config.yaml
bias: "none"
decay_fraction: 0.871
seq_len: 4096
Each number is 50 + 12 x the weight over its row's rms, rounded and kept within 0 to 99. Layers, rows and columns count from 0. The size before them is the row's rms in percent of the matrix's.

# k: layer 3 attention key, 256x256, rms 0.101, rows 170-191, columns 0-63
# q: layer 3 attention query, 256x256, rms 0.0977, rows 171-191, columns 0-63
# v: layer 3 attention value, 256x256, rms 0.113, rows 160-162, columns 0-63
# o: layer 3 attention output (transposed), 256x256, rms 0.0814, rows 160-162, columns 0-63
k170 100:32 47 59 55 55 65 32 45 56 44 54 61 41 39 38 63 68 39 69 71 35 47 69 43 38 56 58 39 62 43 60 45 54 42 63 40 39 37 39 53 44 57 41 55 48 37 51 56 56 46 44 64 82 55 55 54 47 55 46 48 36 61 60 30
q171 106:70 49 57 49 33 36 47 27 39 41 34 43 31 82 61 30 57 50 43 65 42 56 69 58 49 46 71 72 58 54 47 56 40 50 32 43 60 62 54 52 60 38 51 54 59 51 24 51 52 45 47 35 71 45 61 59 57 60 62 38 25 33 54 32
k171 101:33 20 43 31 76 53 56 59 49 36 39 42 46 52 35 61 27 61 45 48 56 48 40 51 75 43 39 51 46 59 72 38 36 46 46 30 56 55 58 59 34 47 55 38 47 43 44 53 60 41 64 69 61 44 40 46 26 68 39 51 37 64 52 62
q172 105:64 47 58 66 66 60 61 48 51 65 75 37 45 35 55 40 54 40 57 32 49 39 70 75 37 24 69 68 58 53 49 55 65 48 36 54 35 41 52 48 67 50 54 72 49 37 58 23 53 48 60 54 42 68 38 57 61 29 58 39 47 32 46 46
k172 105:55 45 66 57 59 76 62 43 48 67 38 15 49 56 77 50 55 29 45 50 47 75 57 58 48 39 57 43 32 43 30 62 57 53 49 58 56 39 71 34 43 49 55 42 28 48 34 51 41 48 34 38 48 64 49 63 56 26 56 40 43 45 50 32
q173 091:61 35 66 60 26 82 53 63 72 39 45 51 40 62 37 40 41 69 43 32 36 64 53 66 40 32 62 53 62 52 51 69 55 55 31 45 47 26 41 57 57 54 69 35 51 39 57 54 31 32 57 68 36 61 56 44 26 35 62 57 54 58 62 64
k173 094:46 79 59 61 60 46 53 68 62 37 31 55 54 59 42 54 47 42 51 56 53 51 37 68 38 67 52 36 51 39 45 51 48 71 59 60 51 55 50 69 46 56 50 56 83 32 64 44 55 61 36 48 39 54 18 73 63 59 56 38 65 50 46 62
q174 102:35 47 62 50 61 70 68 58 49 43 48 52 56 57 37 56 50 55 57 57 42 21 49 24 59 71 49 42 62 41 63 35 43 58 49 58 48 48 39 60 47 66 47 38 63 34 55 55 62 47 55 53 63 51 41 63 58 49 31 42 50 57 48 44
k174 112:47 66 68 54 59 48 44 54 37 57 52 35 35 56 55 59 55 35 63 56 34 50 36 49 30 60 59 48 44 33 56 61 44 50 45 42 53 53 50 73 36 67 57 50 54 50 67 34 55 53 52 48 48 38 41 45 66 65 81 45 79 45 62 56
q175 095:42 46 54 47 50 52 56 52 68 62 48 56 28 52 52 55 63 75 24 58 37 55 32 62 57 45 48 64 35 53 50 48 52 55 41 45 52 59 58 36 62 31 61 59 62 61 57 42 34 30 50 62 30 54 48 41 39 52 19 68 58 46 75 42
k175 101:41 42 63 42 66 80 47 54 64 78 51 33 60 37 59 50 61 30 41 46 52 57 72 70 59 35 57 37 59 62 41 38 53 57 66 67 61 45 54 45 49 57 23 59 55 52 51 63 46 51 55 29 51 38 51 50 46 39 28 28 53 51 57 57
q176 098:60 38 40 55 58 50 67 44 57 49 58 67 64 60 49 54 57 55 43 49 45 56 23 62 49 55 56 60 31 60 45 47 59 61 50 61 66 52 26 38 40 48 61 54 47 52 43 44 50 56 25 51 40 62 45 49 56 62 58 67 37 62 53 36
k176 112:54 31 52 69 54 46 60 73 42 48 66 41 34 36 58 67 47 67 40 47 49 63 31 44 43 50 48 40 44 48 52 60 49 66 47 32 44 53 73 37 22 57 68 49 61 42 29 51 40 63 50 44 38 32 71 54 52 57 18 49 57 61 35 70
q177 090:52 54 58 59 49 54 55 38 56 53 45 53 60 51 44 51 34 44 48 60 35 46 43 41 60 43 41 59 32 45 55 53 13 41 51 34 48 49 54 52 48 36 48 44 41 52 58 45 49 57 30 49 49 26 35 62 56 71 67 33 85 49 49 49
k177 126:53 46 53 50 68 79 64 38 54 51 44 64 63 44 71 48 48 68 53 49 60 38 61 51 58 26 41 38 53 48 32 44 51 52 37 60 61 51 32 53 63 55 47 61 34 49 51 48 40 52 65 63 61 52 34 57 55 40 57 43 41 46 38 43
q178 098:53 57 63 36 44 53 41 42 43 46 31 35 56 41 69 38 36 44 50 54 54 14 56 60 69 33 49 40 61 56 58 52 47 71 52 46 61 47 43 48 71 56 45 27 36 34 42 45 25 50 35 44 34 47 59 80 49 57 43 39 64 50 42 58
k178 114:62 43 56 51 39 52 48 54 50 63 39 57 51 56 48 77 56 32 37 33 35 53 33 61 42 66 67 57 46 39 61 40 33 58 52 52 74 64 49 55 36 85 70 57 54 56 49 43 44 42 54 62 56 43 46 45 29 48 27 61 67 53 46 70
q179 098:37 49 55 47 47 43 41 57 68 61 45 27 56 54 52 60 59 67 41 60 59 54 25 39 43 64 61 44 51 55 30 28 62 57 58 32 59 25 49 39 56 46 54 64 46 38 44 41 24 43 55 55 46 46 56 52 56 43 56 62 60 77 50 52
k179 114:68 59 48 32 46 31 44 43 35 63 58 48 53 51 62 37 24 58 53 36 44 35 44 61 45 31 44 53 33 49 50 44 47 65 57 49 60 38 31 47 67 65 58 54 34 72 79 42 42 34 56 64 46 63 60 59 69 46 56 38 60 35 48 28
q180 109:48 30 26 45 47 65 57 39 34 62 54 36 52 50 46 31 49 46 39 49 72 57 46 38 44 40 56 60 53 41 67 59 48 33 68 52 69 27 52 52 38 49 65 65 36 50 15 64 56 53 48 27 44 48 35 36 49 31 36 66 35 52 52 54
k180 131:51 47 58 59 45 39 61 43 59 45 26 57 43 64 45 32 44 39 39 44 47 42 46 36 69 37 42 59 75 50 43 48 34 36 40 62 40 34 57 36 22 15 33 72 44 34 44 19 59 62 39 51 51 25 63 55 63 64 61 45 48 68 64 22
q181 100:56 44 30 48 42 44 42 53 35 38 49 50 32 32 48 50 32 80 56 21 44 71 42 47 53 52 52 67 54 64 41 53 57 52 53 34 38 63 57 34 62 42 59 46 42 59 46 32 48 38 64 44 41 63 54 66 49 40 39 50 49 52 55 61
k181 107:45 32 81 68 46 37 43 65 26 61 43 46 38 38 59 57 52 38 39 57 39 55 63 50 42 52 37 54 41 40 46 46 51 39 73 49 56 25 62 43 72 52 49 68 55 48 43 65 46 54 35 40 46 65 58 58 49 59 28 40 44 49 60 38
q182 110:49 60 59 77 49 54 52 56 69 42 56 68 72 42 52 51 45 48 47 36 29 45 33 53 57 49 47 60 52 53 56 51 43 72 59 56 53 30 48 72 43 63 55 64 35 43 64 55 49 76 54 69 35 45 57 46 59 77 39 52 55 54 45 47
k182 117:50 43 47 51 43 37 55 47 45 61 49 47 35 57 50 47 54 49 35 44 55 66 46 54 53 66 52 46 65 46 66 52 70 58 48 45 61 73 52 50 32 65 54 43 46 74 50 43 65 40 47 50 48 75 56 78 58 45 63 60 40 44 45 33
q183 114:48 29 66 45 50 42 51 62 45 43 51 30 34 49 51 53 48 47 52 50 47 46 65 47 67 42 37 45 68 39 48 60 45 60 66 58 25 47 19 62 43 17 57 37 48 55 35 64 63 31 44 56 38 40 47 47 66 51 59 56 22 61 62 55
k183 109:45 49 42 53 58 79 37 64 57 60 43 50 51 47 47 52 42 50 35 52 43 45 49 54 60 62 45 67 42 68 47 61 42 68 28 20 43 72 53 55 41 40 56 61 59 75 59 39 57 40 66 52 41 46 30 59 61 47 43 73 56 55 63 65
q184 109:45 52 33 82 59 37 41 35 64 70 69 33 55 35 50 51 33 53 43 35 40 74 42 50 58 29 38 46 51 68 55 32 58 47 45 41 54 49 50 21 56 48 51 59 28 77 35 47 30 38 51 33 52 41 59 47 44 41 62 38 55 62 67 64
k184 105:56 35 32 47 48 56 61 32 35 48 76 55 55 44 50 56 63 75 30 50 53 44 22 69 54 59 72 66 53 56 56 33 45 56 70 41 39 72 51 37 51 45 55 67 47 47 47 46 48 40 59 43 22 33 39 48 18 49 56 44 35 47 57 60
q185 100:67 49 63 68 54 41 14 42 69 55 41 37 44 57 33 59 58 63 42 52 50 68 67 53 63 62 44 34 39 27 55 50 42 40 67 43 64 44 58 53 46 42 54 49 59 55 57 43 44 50 42 31 43 63 55 33 33 39 63 47 58 40 52 59
k185 104:64 56 55 58 38 52 36 51 40 34 68 10 45 49 34 65 40 57 40 42 32 53 49 74 44 43 42 76 58 44 52 51 30 44 46 54 55 32 67 38 64 42 48 32 63 64 45 58 51 50 48 41 70 67 49 34 58 25 35 49 49 55 55 41
q186 110:43 56 27 39 54 57 48 53 57 40 42 67 57 46 71 39 52 51 74 77 51 42 38 61 59 42 35 36 55 30 44 12 36 51 67 32 28 54 35 42 48 41 52 34 55 63 35 25 46 45 32 51 57 35 27 60 49 48 49 52 50 57 59 24
k186 118:67 54 43 70 42 58 41 57 44 55 59 43 35 54 40 58 51 58 54 23 50 63 61 50 59 48 52 58 70 53 53 38 52 54 77 39 31 42 53 43 20 50 67 40 36 66 48 44 33 25 67 59 41 66 54 63 49 20 36 59 49 50 62 50
q187 105:60 49 40 61 49 45 54 40 53 38 25 43 54 42 53 59 40 46 74 42 48 54 55 39 44 51 60 33 75 39 31 60 43 52 42 37 54 64 60 56 54 42 62 44 35 43 56 24 50 43 52 73 44 52 34 54 41 43 66 61 43 27 51 57
k187 106:56 57 22 47 41 39 33 39 47 60 55 43 32 55 57 48 37 59 57 63 55 34 53 44 49 53 64 45 49 22 47 54 42 50 44 53 52 67 34 33 39 69 55 68 75 51 33 44 59 55 39 50 31 40 46 55 66 61 52 43 59 35 51 41
q188 113:56 53 47 51 68 34 46 61 46 36 48 61 48 61 49 54 60 46 30 26 56 57 41 53 51 46 40 57 68 54 55 55 57 53 33 70 47 56 52 57 38 63 55 37 58 52 55 51 50 32 50 64 56 46 44 37 46 39 68 46 46 58 56 39
k188 120:49 69 36 46 58 56 53 52 56 50 52 52 58 50 71 55 70 52 53 44 50 55 47 61 56 18 54 70 52 72 50 31 45 52 58 57 39 21 53 39 46 39 18 46 67 47 66 47 44 54 37 50 53 26 33 55 34 49 49 26 62 48 50 34
q189 098:48 56 52 46 58 43 74 37 46 36 56 20 56 29 71 53 75 55 65 69 57 25 65 52 57 30 18 57 26 59 41 55 42 43 52 50 44 59 46 50 48 62 49 41 39 45 56 48 51 53 43 53 45 41 44 68 37 52 50 70 60 47 41 51
k189 099:41 40 36 52 52 47 63 56 69 33 38 57 51 46 66 49 55 49 29 57 47 45 50 48 27 56 57 56 46 38 37 50 27 56 58 56 43 44 44 48 20 60 54 77 60 52 43 56 41 41 54 47 17 76 40 50 87 54 31 51 48 46 46 47
q190 103:53 58 61 45 54 46 67 52 59 28 47 61 56 59 69 60 58 35 24 42 49 32 51 61 47 53 49 26 42 31 29 45 45 56 51 59 67 30 49 36 52 51 49 42 55 27 40 35 68 47 69 43 58 70 34 49 65 46 56 58 40 48 46 46
k190 103:40 55 56 50 31 29 58 50 51 30 40 46 39 61 46 45 44 52 57 52 60 40 47 40 39 70 53 25 49 18 65 70 28 66 35 50 64 63 80 54 31 59 51 58 38 41 38 58 64 63 67 42 38 50 61 40 70 39 50 75 47 61 36 32
q191 113:39 58 26 59 51 69 43 51 64 71 47 52 69 50 64 38 58 50 55 32 44 56 62 40 47 22 48 42 33 64 40 46 65 46 38 65 53 53 52 35 66 36 38 74 28 54 44 30 29 55 61 70 45 36 24 43 73 68 56 50 44 41 70 31
k191 107:32 54 57 33 39 48 71 52 46 65 48 64 40 64 66 60 42 46 49 41 48 60 50 59 53 36 53 76 63 44 57 21 48 53 83 58 66 60 70 55 52 55 41 68 38 50 38 41 49 52 45 42 60 49 64 60 55 54 53 55 41 49 49 50
v160 098:52 53 66 39 53 55 49 55 61 52 34 48 64 61 58 27 42 55 49 39 30 43 61 64 54 41 48 52 51 50 39 54 45 29 56 51 41 32 54 53 46 29 45 60 87 09 65 49 48 73 41 52 46 40 28 46 58 47 49 38 71 63 60 60
o160 092:40 67 41 63 50 52 57 38 46 67 49 63 55 27 58 64 53 42 59 43 72 58 43 53 52 48 38 40 41 55 50 41 57 63 58 68 43 53 35 45 72 62 44 58 33 58 54 42 45 51 45 56 68 49 46 56 39 43 47 56 54 45 59 49
v161 101:52 63 50 41 38 48 56 45 50 49 39 68 62 54 36 53 64 52 69 74 61 53 54 71 53 45 50 55 49 40 12 53 55 28 32 72 69 41 55 37 47 58 39 53 47 30 62 62 58 58 42 32 57 57 46 40 42 63 66 41 65 58 26 51
o161 090:25 53 55 46 45 59 60 48 34 43 54 45 52 40 60 51 42 54 53 54 37 48 45 47 46 45 53 29 59 66 55 59 37 71 40 55 53 58 33 50 49 39 64 64 56 45 40 39 42 60 54 58 30 57 50 69 40 42 52 48 62 39 59 27
v162 096:47 65 46 47 36 55 52 48 46 32 37 35 74 66 61 55 66 35 53 47 48 44 52 50 26 58 62 55 56 67 48 37 67 43 46 39 50 54 49 53 59 59 61 24 40 76 63 55 49 66 42 30 53 60 49 62 56 48 63 59 69 56 54 37
o162 094:44 53 30 45 48 40 28 58 57 63 51 72 65 43 65 42 67 46 50 40 54 43 38 37 48 35 55 38 39 37 44 57 33 56 43 55 34 35 64 45 57 37 52 61 65 38 58 39 61 28 43 68 47 32 57 21 44 52 29 63 50 52 43 50